Weights of a small GPT-style language model, trained from scratch on English Wikipedia.
Architecture: LayerNorm before each block, learned positions, biases, tied embeddings.
Each number is 200 + 20 x the weight over its row's rms, rounded and kept within 0 to 999. Layers, rows and columns count from 0. The size before them is the row's rms in percent of the matrix's.

# up: layer 5 MLP up, 3840x640, rms 0.0535, rows 3005-3047, columns 400-479
# down: layer 5 MLP down (transposed), 3840x640, rms 0.106, rows 3005-3046, columns 400-479
up3005,099,187,186,245,181,208,195,239,215,216,202,199,206,204,226,199,206,187,201,209,160,182,205,220,234,208,173,216,236,200,161,165,180,215,215,219,144,189,210,210,211,205,196,214,195,204,204,218,187,177,216,193,203,212,198,175,204,207,213,207,210,159,208,218,205,180,153,223,235,198,201,170,211,193,202,230,171,205,171,194,174
down3005,104,212,222,179,237,183,216,210,190,216,203,217,191,176,245,220,164,239,203,196,203,152,205,198,210,176,183,190,204,194,228,160,206,202,210,195,190,221,172,193,199,175,174,201,210,197,219,212,192,220,186,205,184,221,173,202,184,167,177,192,204,213,160,165,208,191,219,182,203,170,184,176,197,228,186,238,210,200,192,178,215
up3006,103,214,179,175,170,176,198,211,185,160,156,215,211,207,183,219,168,207,199,186,183,166,209,197,201,211,203,205,200,213,217,206,207,205,216,175,211,188,202,197,179,218,225,207,197,182,204,218,193,171,201,189,164,182,198,180,236,183,189,215,205,183,205,209,211,177,181,203,197,209,201,201,194,228,192,195,204,200,212,164,188
down3006,103,190,229,196,195,220,179,165,203,183,221,185,179,170,225,211,195,189,189,196,215,218,190,201,188,183,237,210,178,228,215,185,194,206,210,182,214,192,221,147,199,225,196,220,181,190,181,184,199,252,189,226,175,175,159,189,212,224,185,161,173,221,214,189,182,194,211,207,185,207,179,185,158,170,185,177,190,197,215,172,241
up3007,096,207,215,220,182,188,214,193,176,230,175,174,201,183,198,196,190,202,180,181,215,211,214,190,186,211,201,174,211,203,221,201,235,223,212,225,187,196,212,221,191,189,200,179,225,175,161,183,211,216,234,247,182,168,196,197,197,173,167,187,157,172,193,184,183,209,182,219,225,237,198,198,213,215,172,225,190,180,181,185,192
down3007,096,188,207,170,219,182,215,200,188,180,234,172,222,179,190,178,156,191,210,175,196,207,207,210,179,212,196,232,183,205,194,205,173,227,213,220,193,192,211,194,196,231,207,190,176,198,222,223,206,196,184,216,204,219,211,204,176,195,185,154,189,214,232,210,172,194,188,201,207,213,187,201,185,194,178,182,194,202,209,200,208
up3008,097,181,176,194,206,178,216,211,191,172,182,167,228,184,210,224,239,205,229,214,205,196,200,224,235,209,207,193,209,192,211,193,200,186,202,233,176,202,180,211,221,198,170,219,173,241,211,190,202,189,197,180,193,198,229,192,199,199,198,200,215,235,191,245,236,186,163,204,201,204,229,183,203,204,194,188,204,205,218,176,204
down3008,097,189,217,207,176,212,199,210,177,196,188,161,177,192,209,177,219,218,167,216,192,203,210,163,210,161,204,181,195,202,177,204,202,183,198,202,189,202,186,188,204,224,180,187,211,199,160,177,196,167,197,199,162,224,183,164,202,192,213,183,201,212,178,210,249,175,210,230,206,219,226,192,182,219,211,186,226,170,213,165,172
up3009,107,200,197,203,197,180,177,235,198,207,194,218,224,206,219,202,204,239,188,194,207,154,177,201,163,211,160,192,199,215,215,180,212,188,183,188,196,236,160,206,184,189,202,219,188,202,228,219,195,218,218,202,205,199,188,210,227,231,201,193,215,183,209,181,226,237,179,236,174,205,195,169,177,188,238,172,191,230,178,177,222
down3009,108,195,212,192,216,156,206,229,229,231,185,171,163,228,196,190,207,193,179,221,207,186,198,168,196,242,182,236,216,221,179,174,204,221,167,198,211,233,211,187,194,163,227,179,172,211,220,215,181,202,193,185,162,223,211,184,196,198,218,185,183,195,215,223,185,220,199,159,200,188,161,208,228,222,218,207,211,179,160,222,228
up3010,090,189,190,190,207,205,192,185,188,225,175,226,187,209,156,196,208,195,196,210,192,224,191,196,238,176,173,205,221,219,218,184,216,196,183,192,199,181,222,227,204,196,209,229,157,249,188,187,194,216,228,219,220,199,185,188,227,192,220,212,222,193,208,201,180,217,208,214,184,169,242,187,192,184,173,211,217,207,221,200,221
down3010,090,158,228,174,201,193,153,210,165,187,171,169,171,183,197,225,188,190,159,236,194,198,199,223,191,197,180,205,225,196,191,199,187,171,156,237,215,191,208,173,153,212,197,182,218,222,198,200,161,208,206,216,189,220,196,213,231,225,200,185,225,246,229,188,175,222,190,166,168,206,204,229,193,200,184,188,176,224,224,186,199
up3011,101,178,212,204,175,189,176,200,203,182,199,206,198,191,182,211,173,222,188,186,196,207,220,191,218,204,187,190,191,188,198,189,202,193,209,198,216,214,172,195,217,193,196,215,196,208,215,220,210,198,190,170,188,194,192,177,170,210,193,216,200,259,196,186,203,182,198,216,209,185,164,184,185,178,218,184,173,217,188,178,178
down3011,099,184,162,191,176,186,194,192,182,180,185,218,212,192,201,215,186,205,196,195,209,206,184,198,210,202,202,219,211,191,245,222,195,216,155,181,174,227,202,191,194,217,195,196,190,233,237,231,180,152,192,208,186,194,212,213,183,206,210,216,218,178,232,179,224,211,187,185,205,212,207,232,171,204,181,223,168,214,200,200,205
up3012,097,191,193,191,176,174,211,185,199,206,195,192,167,188,198,204,206,174,202,193,215,178,184,185,193,186,187,168,209,199,186,231,200,213,185,165,213,167,191,233,213,196,200,198,197,221,187,202,219,211,199,223,188,166,202,188,178,215,191,203,230,221,176,174,176,210,224,171,199,258,194,162,205,174,199,201,222,182,192,198,161
down3012,092,205,195,215,200,207,170,227,179,211,205,210,226,212,216,184,219,205,190,208,172,187,204,209,192,209,162,184,188,235,228,193,193,217,201,203,193,195,180,211,209,195,235,207,215,178,214,190,183,211,190,203,188,220,248,174,216,176,194,205,226,243,228,149,177,202,197,217,217,191,210,170,202,232,197,200,168,197,197,172,166
up3013,090,189,183,156,233,197,208,193,208,183,192,196,188,167,199,217,243,184,211,216,196,214,195,200,207,198,205,194,230,207,229,169,206,197,223,172,195,193,186,180,181,221,190,208,151,206,196,201,187,224,222,198,233,246,186,178,230,198,182,191,207,216,242,210,170,211,189,223,173,194,197,172,181,200,217,209,184,196,200,203,225
down3013,093,223,203,216,219,200,180,199,205,204,218,220,195,202,186,232,181,209,210,194,217,207,227,164,195,203,189,164,183,172,228,195,202,192,213,208,197,183,172,212,177,169,218,171,183,239,220,218,212,197,192,200,213,170,216,219,226,158,211,196,184,189,194,179,221,167,185,177,182,200,219,166,216,188,172,188,186,221,197,213,204
up3014,098,190,158,220,243,157,205,214,174,167,205,194,217,197,203,218,159,221,208,224,167,195,167,228,217,224,184,199,215,208,217,196,192,216,189,210,183,202,171,189,189,213,220,189,178,210,174,198,194,195,217,195,194,218,188,217,193,185,198,214,193,217,180,218,194,217,206,193,225,195,178,189,181,165,195,215,189,203,212,210,243
down3014,096,193,194,155,228,231,210,182,198,168,210,213,228,214,232,174,237,180,202,205,181,178,233,190,187,202,246,214,177,192,202,203,187,224,196,232,214,203,195,244,196,208,244,217,182,217,228,216,198,199,159,198,197,186,203,209,231,210,188,223,191,225,179,203,190,170,221,180,181,188,235,225,194,190,172,168,204,205,196,209,216
up3015,101,185,190,187,199,174,189,198,199,210,166,194,191,213,233,193,164,146,171,221,229,185,217,193,226,190,240,219,196,171,209,176,207,176,210,215,197,201,247,207,265,185,201,195,201,211,185,223,166,207,208,196,205,206,188,191,195,223,217,177,190,225,197,196,181,227,213,186,223,208,217,178,208,217,187,206,190,211,240,220,201
down3015,105,213,188,216,190,188,203,219,185,180,236,211,170,216,224,208,190,219,231,188,202,201,182,186,186,187,194,202,200,190,227,204,181,204,187,236,181,189,200,211,198,183,171,189,194,206,234,216,193,178,210,198,221,219,162,217,184,211,196,167,188,198,197,229,203,231,197,173,202,206,216,191,215,171,207,184,179,235,206,189,189
up3016,091,211,171,189,217,198,193,232,193,213,166,190,193,179,172,217,180,191,164,189,177,191,179,185,197,241,178,221,188,208,216,216,215,207,192,204,206,196,198,273,199,212,224,240,227,176,202,192,161,165,144,229,174,220,185,196,211,188,180,187,175,195,183,223,215,214,221,220,200,160,202,200,213,180,234,189,188,206,193,160,224
down3016,095,164,208,203,176,215,205,214,194,173,185,215,188,203,203,181,204,223,207,162,248,225,194,213,192,216,183,204,193,219,180,185,217,204,208,249,217,197,210,185,233,221,183,190,231,207,219,198,203,210,219,181,187,180,197,205,193,227,217,220,250,201,181,165,210,190,205,235,210,186,180,185,198,236,192,178,163,221,205,229,179
up3017,097,206,178,176,203,186,206,232,233,217,170,214,198,217,174,206,200,206,179,208,176,203,214,203,209,205,229,210,211,203,148,184,197,196,225,214,206,187,219,185,233,213,213,192,221,169,220,203,202,193,213,208,186,215,212,208,176,192,206,184,165,182,215,180,182,189,210,259,164,184,201,207,236,211,207,176,200,208,193,196,175
down3017,101,204,193,226,244,179,200,194,221,177,189,210,182,219,205,188,211,216,194,191,165,221,206,193,210,184,194,170,185,208,186,183,208,212,228,183,159,185,214,180,203,187,209,188,222,178,183,200,188,192,184,186,188,172,191,242,199,201,204,200,177,181,165,216,189,200,200,169,171,208,186,179,173,197,209,226,168,193,179,224,195
up3018,097,198,213,191,206,212,204,179,153,191,210,184,156,210,197,224,204,224,206,204,192,156,183,201,218,163,210,186,209,220,218,198,225,215,193,196,188,236,156,203,247,194,171,231,192,225,197,202,177,219,225,227,232,182,190,207,208,205,182,208,189,187,163,154,249,196,191,191,205,225,210,211,189,220,196,195,192,192,193,221,219
down3018,100,174,228,211,211,206,228,188,213,204,227,190,197,218,183,203,206,200,218,230,245,174,219,200,187,194,190,192,196,212,197,196,224,182,222,186,151,185,167,160,221,190,173,192,196,220,222,151,226,168,166,208,182,197,221,232,175,200,217,217,229,207,240,214,214,213,179,197,186,239,203,206,185,213,188,205,166,203,160,247,202
up3019,106,206,233,251,228,231,228,189,208,183,200,212,176,210,173,225,191,231,207,210,203,208,196,182,194,219,165,182,190,198,224,209,208,195,212,179,199,165,157,179,217,157,166,214,183,192,212,211,175,230,162,205,179,199,207,218,203,199,214,223,207,245,205,238,206,193,173,255,215,210,212,223,184,162,199,179,188,200,241,185,181
down3019,106,244,181,165,187,245,203,203,229,177,180,198,177,193,208,212,205,201,204,200,219,188,154,177,208,183,186,174,206,227,170,202,209,206,284,203,203,179,200,184,182,196,208,220,201,203,181,226,191,189,178,167,206,189,219,172,198,218,188,242,185,181,186,196,199,190,230,224,214,193,237,211,192,153,225,210,211,202,202,173,214
up3020,095,192,197,174,230,182,186,218,186,193,156,218,185,201,196,210,204,203,236,182,216,200,177,188,170,201,185,166,194,166,171,175,204,168,227,216,193,216,225,198,246,165,174,194,174,197,201,194,240,187,221,199,210,189,212,190,191,192,209,209,195,209,207,180,224,207,201,209,256,218,195,237,194,195,224,174,241,204,177,180,199
down3020,094,187,176,211,200,218,180,176,216,168,220,225,198,217,191,214,193,197,220,210,200,214,221,234,219,184,215,184,189,168,163,179,215,171,192,137,191,223,228,185,182,233,163,220,158,213,195,200,168,202,206,186,224,213,205,223,169,189,194,182,190,175,216,195,205,230,219,198,179,206,171,174,202,167,238,179,236,214,178,156,224
up3021,099,176,214,174,200,222,164,214,192,208,184,207,192,156,207,192,233,222,189,232,200,175,208,219,216,180,193,218,194,205,187,214,209,215,190,169,191,220,185,171,209,197,204,184,197,177,194,193,221,150,198,250,192,207,190,222,220,163,180,219,173,203,201,204,206,188,206,238,195,153,177,194,188,218,204,182,231,207,200,246,197
down3021,098,217,183,212,227,190,191,227,221,197,219,177,212,237,213,166,217,162,224,186,176,183,203,192,201,198,209,194,184,262,224,174,192,240,182,212,195,197,236,205,218,177,204,226,181,187,210,172,178,192,236,208,192,190,189,211,192,217,203,175,201,224,227,198,192,194,205,210,228,210,208,193,198,199,212,240,175,205,204,173,212
up3022,096,184,175,217,216,182,195,219,191,207,222,150,157,173,194,192,185,192,198,220,175,182,186,244,195,207,195,193,220,201,175,181,159,181,234,224,201,224,196,224,221,190,214,205,216,193,218,190,187,220,172,183,201,167,219,172,225,166,206,206,169,221,242,206,212,228,208,197,183,204,224,183,231,196,229,199,226,200,192,187,195
down3022,097,223,227,215,189,219,185,186,191,223,190,258,205,210,208,197,192,188,156,208,207,206,192,190,214,201,211,174,203,209,190,184,222,190,210,214,231,191,173,211,186,224,177,152,194,227,198,224,192,191,197,189,196,156,224,219,178,203,216,212,197,182,200,194,204,191,231,195,138,198,217,169,213,237,221,188,172,187,190,200,213
up3023,097,221,198,222,212,208,216,181,239,188,180,228,204,168,221,188,180,204,220,209,251,200,171,196,177,189,213,198,182,209,193,212,193,235,201,213,184,169,194,196,189,216,255,209,208,224,221,187,190,216,251,192,164,189,151,209,169,165,216,242,188,196,221,239,230,208,215,202,213,206,228,195,199,184,208,206,208,179,203,227,196
down3023,095,210,203,190,172,173,196,233,207,212,192,199,207,209,161,188,187,173,195,220,217,193,208,195,189,253,236,251,216,179,195,178,223,221,201,195,201,161,190,176,224,203,190,170,210,211,199,171,210,206,192,190,186,198,207,189,194,174,190,209,197,186,169,184,164,228,167,183,161,223,210,223,194,202,183,225,207,226,213,192,211
up3024,095,203,194,225,192,225,193,204,237,190,254,223,199,197,165,222,233,193,213,199,179,210,181,220,216,194,201,222,212,163,212,199,225,248,192,209,188,190,188,174,210,214,209,189,242,228,184,160,213,220,168,190,193,216,180,170,206,186,238,210,206,207,195,185,187,187,210,207,230,189,208,206,211,215,175,203,195,201,209,175,204
down3024,094,199,192,189,238,218,170,200,180,218,247,182,226,191,172,171,252,194,212,193,184,185,162,206,202,238,205,199,210,165,210,165,173,207,200,213,194,188,215,173,217,196,173,267,218,185,217,175,175,205,203,195,181,180,214,198,211,195,203,212,182,171,232,227,233,196,163,206,217,192,207,209,201,182,171,194,207,221,169,194,206
up3025,098,174,204,202,200,216,217,225,192,223,200,194,162,234,241,179,208,202,178,209,212,177,192,217,195,215,162,222,256,213,211,188,175,182,232,202,199,158,163,128,213,206,188,201,187,184,181,201,172,195,202,177,215,199,169,201,208,178,198,208,204,196,163,191,205,244,183,220,210,232,182,208,204,210,169,196,197,172,217,182,191
down3025,104,207,190,192,212,199,216,182,177,216,214,180,211,226,201,169,190,186,179,210,202,244,190,180,186,198,196,195,202,189,202,200,178,174,217,230,199,200,186,164,185,174,203,186,195,209,155,206,189,205,224,168,190,193,240,219,187,214,193,177,229,179,199,202,227,213,187,222,226,220,190,193,147,219,234,214,238,218,192,198,172
up3026,095,172,210,192,173,195,230,186,194,202,193,201,178,200,197,242,186,194,205,230,195,189,195,174,191,194,195,198,221,216,159,204,209,195,150,176,178,174,221,250,203,232,225,199,192,230,181,214,208,206,212,185,184,168,173,189,185,176,227,201,201,165,207,201,181,175,182,192,241,185,197,230,207,190,196,197,239,224,178,187,150
down3026,098,195,198,170,186,191,180,235,197,157,195,209,219,210,205,186,177,191,209,266,192,215,228,194,218,182,191,191,216,190,241,171,218,199,213,208,207,236,167,193,206,198,188,228,172,193,196,192,231,215,187,204,182,177,189,200,225,237,199,205,208,206,226,208,187,191,191,200,200,189,211,233,202,193,178,222,181,238,202,206,207
up3027,092,185,175,214,166,188,201,206,191,151,187,182,206,204,186,189,241,206,162,177,183,176,219,204,190,218,158,188,182,167,170,195,202,214,173,158,238,184,176,210,205,216,189,147,212,181,213,158,208,202,196,190,229,204,175,175,197,218,210,209,165,203,209,177,204,227,179,183,188,189,201,201,193,218,178,176,194,162,176,176,219
down3027,099,161,217,212,173,196,223,228,206,194,194,188,221,184,208,180,174,208,194,213,204,166,185,229,219,201,214,208,188,200,217,185,217,212,197,216,201,192,213,220,183,190,224,190,162,190,224,188,221,187,185,220,204,163,206,172,232,192,228,181,202,209,205,185,185,197,181,174,201,175,225,196,194,199,191,205,203,237,207,167,208
up3028,100,201,192,202,192,219,216,201,230,212,189,199,190,167,210,221,173,221,259,195,210,217,189,208,181,221,198,182,190,188,204,179,224,231,205,180,190,149,190,181,171,180,224,219,193,201,163,212,185,193,218,206,215,195,222,195,203,181,180,204,205,189,242,218,189,203,181,210,170,228,157,165,186,211,219,176,177,161,210,203,213
down3028,098,199,233,186,220,201,166,204,191,190,190,166,187,226,215,261,206,209,182,197,172,207,161,173,216,188,184,195,194,187,183,227,181,188,235,240,207,199,192,215,187,227,219,190,194,212,189,177,221,253,219,230,195,206,195,197,220,201,208,177,183,184,179,194,190,174,182,207,206,218,229,185,220,203,205,213,168,201,220,211,209
up3029,098,186,227,220,185,195,195,174,180,227,188,202,224,184,226,190,199,205,198,213,207,217,192,199,195,198,216,209,195,204,168,209,195,218,161,166,146,194,193,189,194,190,196,207,186,194,183,228,193,207,192,204,179,226,197,227,161,193,180,205,190,193,217,205,219,160,204,240,216,232,194,218,178,215,197,204,191,217,186,185,187
down3029,099,201,192,233,186,194,169,169,187,211,196,202,201,193,203,196,179,203,164,190,182,172,216,209,206,203,192,180,198,199,227,205,219,217,185,213,193,168,162,222,233,195,185,175,222,162,156,185,211,147,210,183,183,244,192,212,221,215,191,183,155,182,214,180,210,185,225,185,177,204,192,214,197,198,199,211,184,191,241,195,180
up3030,096,221,206,196,203,214,239,226,178,190,179,217,176,198,218,212,194,188,172,223,162,201,189,213,227,203,247,184,228,199,214,169,173,171,204,187,179,214,193,238,150,240,191,134,195,191,176,216,213,182,176,177,173,229,204,170,202,169,200,175,194,197,194,200,211,200,194,213,218,230,201,226,206,179,145,192,220,185,198,191,179
down3030,090,192,164,222,197,185,216,206,220,207,193,229,189,182,173,238,184,201,176,200,221,196,204,176,186,216,213,239,179,205,212,196,236,194,166,199,193,216,196,178,224,206,173,189,217,189,187,188,224,228,162,202,186,159,206,214,196,219,220,204,223,179,217,239,224,241,195,194,196,210,209,208,204,215,211,167,220,231,180,194,190
up3031,094,163,184,164,229,215,205,201,194,220,196,202,195,186,196,175,189,207,222,206,185,192,224,196,236,200,187,201,186,194,169,180,203,213,225,174,184,195,201,220,203,204,152,156,219,224,204,180,190,192,217,204,223,220,202,195,192,188,166,182,174,170,211,203,205,207,229,205,219,195,206,181,217,129,218,167,212,221,209,200,185
down3031,096,190,230,176,168,209,163,271,190,192,201,194,221,179,191,195,190,200,220,204,221,208,205,193,186,214,200,235,188,208,198,191,215,212,212,200,213,210,197,183,185,180,177,214,221,219,164,204,225,209,217,196,177,163,212,209,188,193,203,220,207,204,214,165,197,208,182,195,198,206,201,165,195,223,225,204,186,195,222,235,173
up3032,100,188,218,200,197,202,202,225,200,224,173,192,231,190,217,240,191,193,170,203,215,227,236,210,204,187,185,197,199,176,185,205,152,195,202,202,171,220,173,204,217,219,231,217,193,210,198,198,196,176,227,228,193,231,196,192,200,208,175,203,193,205,178,196,201,210,232,213,197,214,203,162,221,221,207,196,214,219,192,205,170
down3032,099,167,222,159,191,192,212,229,206,191,169,226,199,236,211,168,186,225,173,192,212,214,204,185,227,202,211,175,192,186,221,202,220,198,234,156,207,230,224,212,193,189,204,220,214,200,200,193,204,195,199,234,228,201,193,199,212,203,220,168,189,224,207,209,197,196,243,224,193,204,170,198,166,199,210,214,208,191,190,209,202
up3033,098,198,207,177,206,189,203,169,199,204,251,187,165,195,185,200,223,226,185,208,196,208,224,189,176,210,198,157,218,158,181,198,185,195,187,198,207,171,225,188,189,216,213,188,184,224,204,229,189,227,211,191,194,182,187,195,195,220,147,183,188,203,185,161,213,201,256,205,184,208,189,183,178,240,208,234,216,164,212,236,239
down3033,097,196,182,225,222,205,216,203,206,203,229,182,209,200,218,191,186,169,219,192,174,189,228,153,168,210,200,206,195,226,210,204,227,188,198,208,217,202,172,214,189,184,200,183,181,203,201,172,196,188,199,198,185,182,216,186,161,181,206,220,170,221,197,219,208,226,203,216,237,217,222,199,199,228,175,200,220,182,206,206,194
up3034,105,187,210,246,227,225,202,215,197,203,182,188,192,203,173,194,218,186,187,208,185,163,210,205,183,227,176,231,198,218,222,191,167,222,221,196,172,201,209,221,186,168,204,190,215,224,205,208,193,216,218,214,212,194,196,208,198,200,183,161,197,183,225,195,207,185,209,164,170,201,222,202,213,171,196,198,210,186,183,155,177
down3034,104,194,197,177,171,199,191,208,185,217,182,199,215,213,193,192,195,208,189,169,234,177,225,190,189,182,172,241,222,191,216,170,199,227,190,187,218,165,167,183,202,207,189,189,209,194,192,222,219,184,203,203,190,219,172,170,224,195,174,218,203,213,213,182,184,211,185,189,205,203,213,210,174,161,251,193,241,208,205,207,165
up3035,104,182,214,181,160,169,224,224,166,192,183,190,207,177,174,180,214,180,213,226,203,177,214,232,215,219,211,224,195,219,204,197,181,215,224,219,194,206,213,207,163,197,202,190,203,189,199,210,195,191,175,191,210,209,182,216,219,185,200,169,195,225,171,205,213,211,203,212,185,191,242,194,181,212,199,223,220,181,210,203,236
down3035,100,167,200,188,209,176,176,210,210,208,215,217,225,188,209,211,219,187,187,190,178,183,185,235,240,200,159,185,201,202,194,232,196,182,180,195,244,174,197,225,191,195,208,191,250,213,192,183,190,215,220,176,205,212,202,186,214,215,200,186,196,191,194,206,210,185,197,186,218,192,205,199,188,165,197,182,200,212,232,232,231
up3036,100,181,212,181,195,207,169,182,203,200,203,183,172,231,203,213,195,159,216,226,173,190,216,221,192,181,209,214,173,218,166,200,212,204,187,174,255,209,227,217,195,195,137,214,194,207,208,183,156,206,176,190,179,203,202,207,195,227,177,205,214,199,211,200,199,235,216,242,215,186,188,191,199,191,175,201,257,181,221,203,201
down3036,097,193,188,228,183,172,184,203,185,234,189,210,169,228,175,231,209,201,185,203,230,214,169,209,196,205,177,180,202,230,189,187,195,182,201,208,226,184,163,207,184,215,181,200,210,220,185,233,192,247,184,219,223,223,203,180,200,203,209,182,203,161,230,203,235,217,190,202,209,190,191,209,216,186,211,182,159,179,177,205,199
up3037,090,180,212,213,214,210,175,222,212,200,219,189,208,224,190,186,170,162,243,214,191,198,222,191,240,193,207,218,182,199,241,185,181,192,187,199,200,174,198,203,196,204,198,147,203,218,191,201,169,179,146,187,197,191,227,193,193,222,201,201,214,230,216,233,208,194,222,209,228,168,215,170,192,181,208,173,155,214,210,208,217
down3037,089,197,182,162,211,180,167,200,187,201,238,161,231,184,199,193,217,217,185,220,223,201,190,216,224,148,179,217,205,191,183,177,201,220,161,189,225,224,196,180,197,195,196,210,161,206,197,244,182,199,216,195,196,147,209,199,209,206,225,188,215,199,188,193,220,213,160,203,190,220,226,189,170,173,211,228,185,216,218,216,201
up3038,096,204,201,170,212,187,182,197,209,204,171,170,195,236,184,185,208,193,190,201,189,215,168,190,197,198,209,193,236,150,236,206,230,191,187,191,225,196,213,197,183,182,152,182,200,222,232,181,182,201,214,204,224,224,240,208,205,193,206,210,181,185,181,170,207,199,181,210,172,152,224,207,204,185,196,195,195,179,205,199,226
down3038,101,215,214,205,201,184,192,172,175,215,226,186,216,182,170,189,173,250,210,203,182,186,194,192,221,224,206,185,186,186,221,203,186,217,198,218,210,215,183,180,185,217,200,210,228,167,204,194,161,179,217,223,196,222,196,199,195,187,196,165,235,204,175,221,169,207,201,193,193,183,211,210,182,208,196,187,234,193,205,198,210
up3039,112,196,165,189,188,215,210,216,184,213,187,188,191,225,212,146,199,219,201,195,206,194,204,217,204,168,175,162,221,182,215,206,219,194,182,181,161,187,154,204,188,196,185,173,212,174,205,201,204,228,216,154,236,219,202,200,203,195,183,177,167,200,199,195,208,189,221,180,216,225,206,189,198,198,191,172,167,184,218,186,211
down3039,112,170,185,186,189,238,187,224,190,227,210,191,190,197,210,169,193,249,163,203,227,180,198,223,180,195,187,166,186,191,225,211,220,201,187,207,208,228,201,203,188,192,176,174,224,191,218,166,220,201,195,188,214,213,174,197,227,211,239,187,196,224,180,204,182,182,226,181,181,229,206,213,185,184,182,195,199,203,227,241,167
up3040,091,217,230,192,209,194,212,197,212,221,207,169,203,211,196,220,201,209,182,204,182,229,231,191,225,249,169,188,183,202,212,224,197,173,227,227,194,212,196,209,222,189,224,164,225,182,208,204,208,159,203,246,212,192,190,190,188,197,228,166,173,185,208,182,228,196,206,184,187,195,185,219,198,200,190,172,173,206,190,185,149
down3040,095,192,206,223,183,226,215,197,213,223,197,199,199,206,196,202,181,173,242,221,179,198,183,200,199,212,216,181,200,198,216,221,164,211,205,232,199,192,226,188,207,198,195,206,153,170,179,213,163,180,176,227,218,230,216,190,204,191,192,207,205,219,227,209,194,220,222,196,219,218,200,206,187,218,164,205,194,202,183,155,197
up3041,097,182,202,171,201,200,210,188,206,192,195,179,213,210,181,190,223,159,222,184,184,204,206,188,218,184,210,185,221,196,205,194,191,196,185,183,191,158,216,195,226,193,205,216,216,178,208,217,187,192,236,189,176,221,205,208,217,187,174,199,204,232,176,194,190,206,164,225,185,174,175,199,188,184,208,197,249,154,184,191,217
down3041,095,226,199,206,211,203,188,187,216,249,210,197,182,215,193,193,188,214,202,206,161,147,207,195,183,212,198,192,175,206,200,223,231,206,194,161,196,219,159,224,183,214,155,202,233,203,202,197,178,210,231,194,236,196,206,206,179,191,206,216,179,184,201,204,222,205,189,166,182,201,225,221,179,216,197,211,190,190,192,181,210
up3042,099,199,173,180,223,217,205,185,188,209,171,235,194,180,211,218,191,232,224,168,208,225,209,208,173,215,188,206,183,211,172,203,195,194,197,218,208,180,181,178,212,200,212,232,207,191,246,185,210,166,162,209,178,238,208,198,205,237,163,181,179,183,211,208,237,209,194,217,215,192,204,192,183,185,235,208,199,212,222,224,169
down3042,098,157,187,189,192,191,220,211,209,204,226,189,228,183,210,202,229,185,208,204,225,174,192,172,188,218,222,186,226,204,204,205,223,232,210,145,216,181,201,193,192,182,229,179,185,190,190,184,186,187,182,210,213,209,198,209,195,222,186,201,208,179,228,226,217,199,202,184,199,209,179,183,199,224,187,173,200,196,202,198,205
up3043,093,216,201,205,208,203,194,212,188,226,207,208,199,210,225,223,192,187,172,180,187,196,165,177,216,188,213,235,192,191,219,223,219,223,206,218,197,197,166,205,184,199,213,199,195,200,177,193,200,233,207,230,214,238,228,187,187,212,220,200,183,166,189,201,222,215,185,203,203,201,198,204,215,201,226,195,157,190,166,212,181
down3043,090,197,209,228,195,219,190,183,205,213,196,159,180,230,214,189,217,217,172,185,191,176,188,214,221,209,210,213,206,195,197,180,188,198,173,205,203,218,203,169,189,182,155,163,219,170,178,212,190,234,216,198,206,194,216,170,190,198,215,204,187,165,184,192,208,190,170,242,170,170,177,185,178,205,223,228,195,214,209,204,205
up3044,099,221,192,223,228,209,173,237,219,194,188,168,184,224,193,201,189,187,170,187,197,171,173,218,186,165,175,245,224,186,212,193,197,202,200,210,254,188,172,190,207,201,213,256,197,185,166,206,208,206,182,216,235,217,196,184,212,189,210,182,141,212,179,210,150,157,187,174,208,190,195,183,188,171,196,235,191,197,231,210,194
down3044,101,200,221,180,186,238,180,223,190,197,181,205,186,209,209,204,202,176,205,201,220,219,165,185,197,208,198,211,224,179,196,181,236,198,209,210,196,236,216,214,213,173,216,169,174,174,249,200,192,215,205,205,184,193,172,187,205,186,213,200,204,180,160,197,165,197,205,215,181,197,180,174,235,210,215,217,199,186,223,217,204
up3045,102,192,173,188,196,222,234,188,201,202,216,198,186,223,217,205,227,166,205,218,209,180,186,211,188,192,167,200,223,193,206,186,202,219,212,190,238,151,201,163,218,212,187,246,168,233,204,218,173,175,181,229,171,195,216,190,214,225,208,228,198,205,201,199,163,217,203,188,213,186,216,179,231,189,175,198,206,201,227,187,195
down3045,105,188,226,184,221,158,169,206,158,189,161,212,156,208,195,210,212,215,187,217,214,215,208,228,218,218,190,175,207,206,201,208,173,183,197,224,201,213,185,217,204,201,211,210,172,221,225,209,195,187,215,215,178,230,186,241,179,194,234,222,200,194,217,176,207,156,211,201,171,197,197,191,184,186,171,191,202,195,215,186,179
up3046,100,197,187,195,188,213,235,199,189,221,206,190,178,172,200,181,224,193,227,199,230,205,188,185,197,199,206,167,157,189,190,195,214,214,175,194,204,210,187,194,232,209,211,194,234,242,198,231,201,194,172,193,173,202,194,221,172,153,243,198,205,175,218,188,259,214,207,224,168,234,169,179,223,196,201,201,185,200,215,164,203
down3046,107,221,222,180,228,196,190,219,167,204,213,190,194,176,196,157,221,179,212,217,220,198,210,223,204,203,182,181,223,181,185,122,170,221,187,224,199,209,221,195,240,189,148,202,201,196,219,190,219,219,213,196,187,207,187,198,188,153,210,210,200,200,196,178,232,202,206,221,190,218,183,215,224,205,241,239,218,153,214,198,199
up3047,108,200,192,221,218,217,192,174,210,209,227,205,217,164,216,226,199,181,189,175,221,174,197,176,173,193,131,162,243,205,161,196,171,250,232,208,186,183,184,244,176,211,209,226,205,217,215,227,190,181,209,221,159,167,192,217,175,212,242,212,189,218,195,212,183,176,210,183,210,210,229,204,206,207,198,191,170,173,208,202,202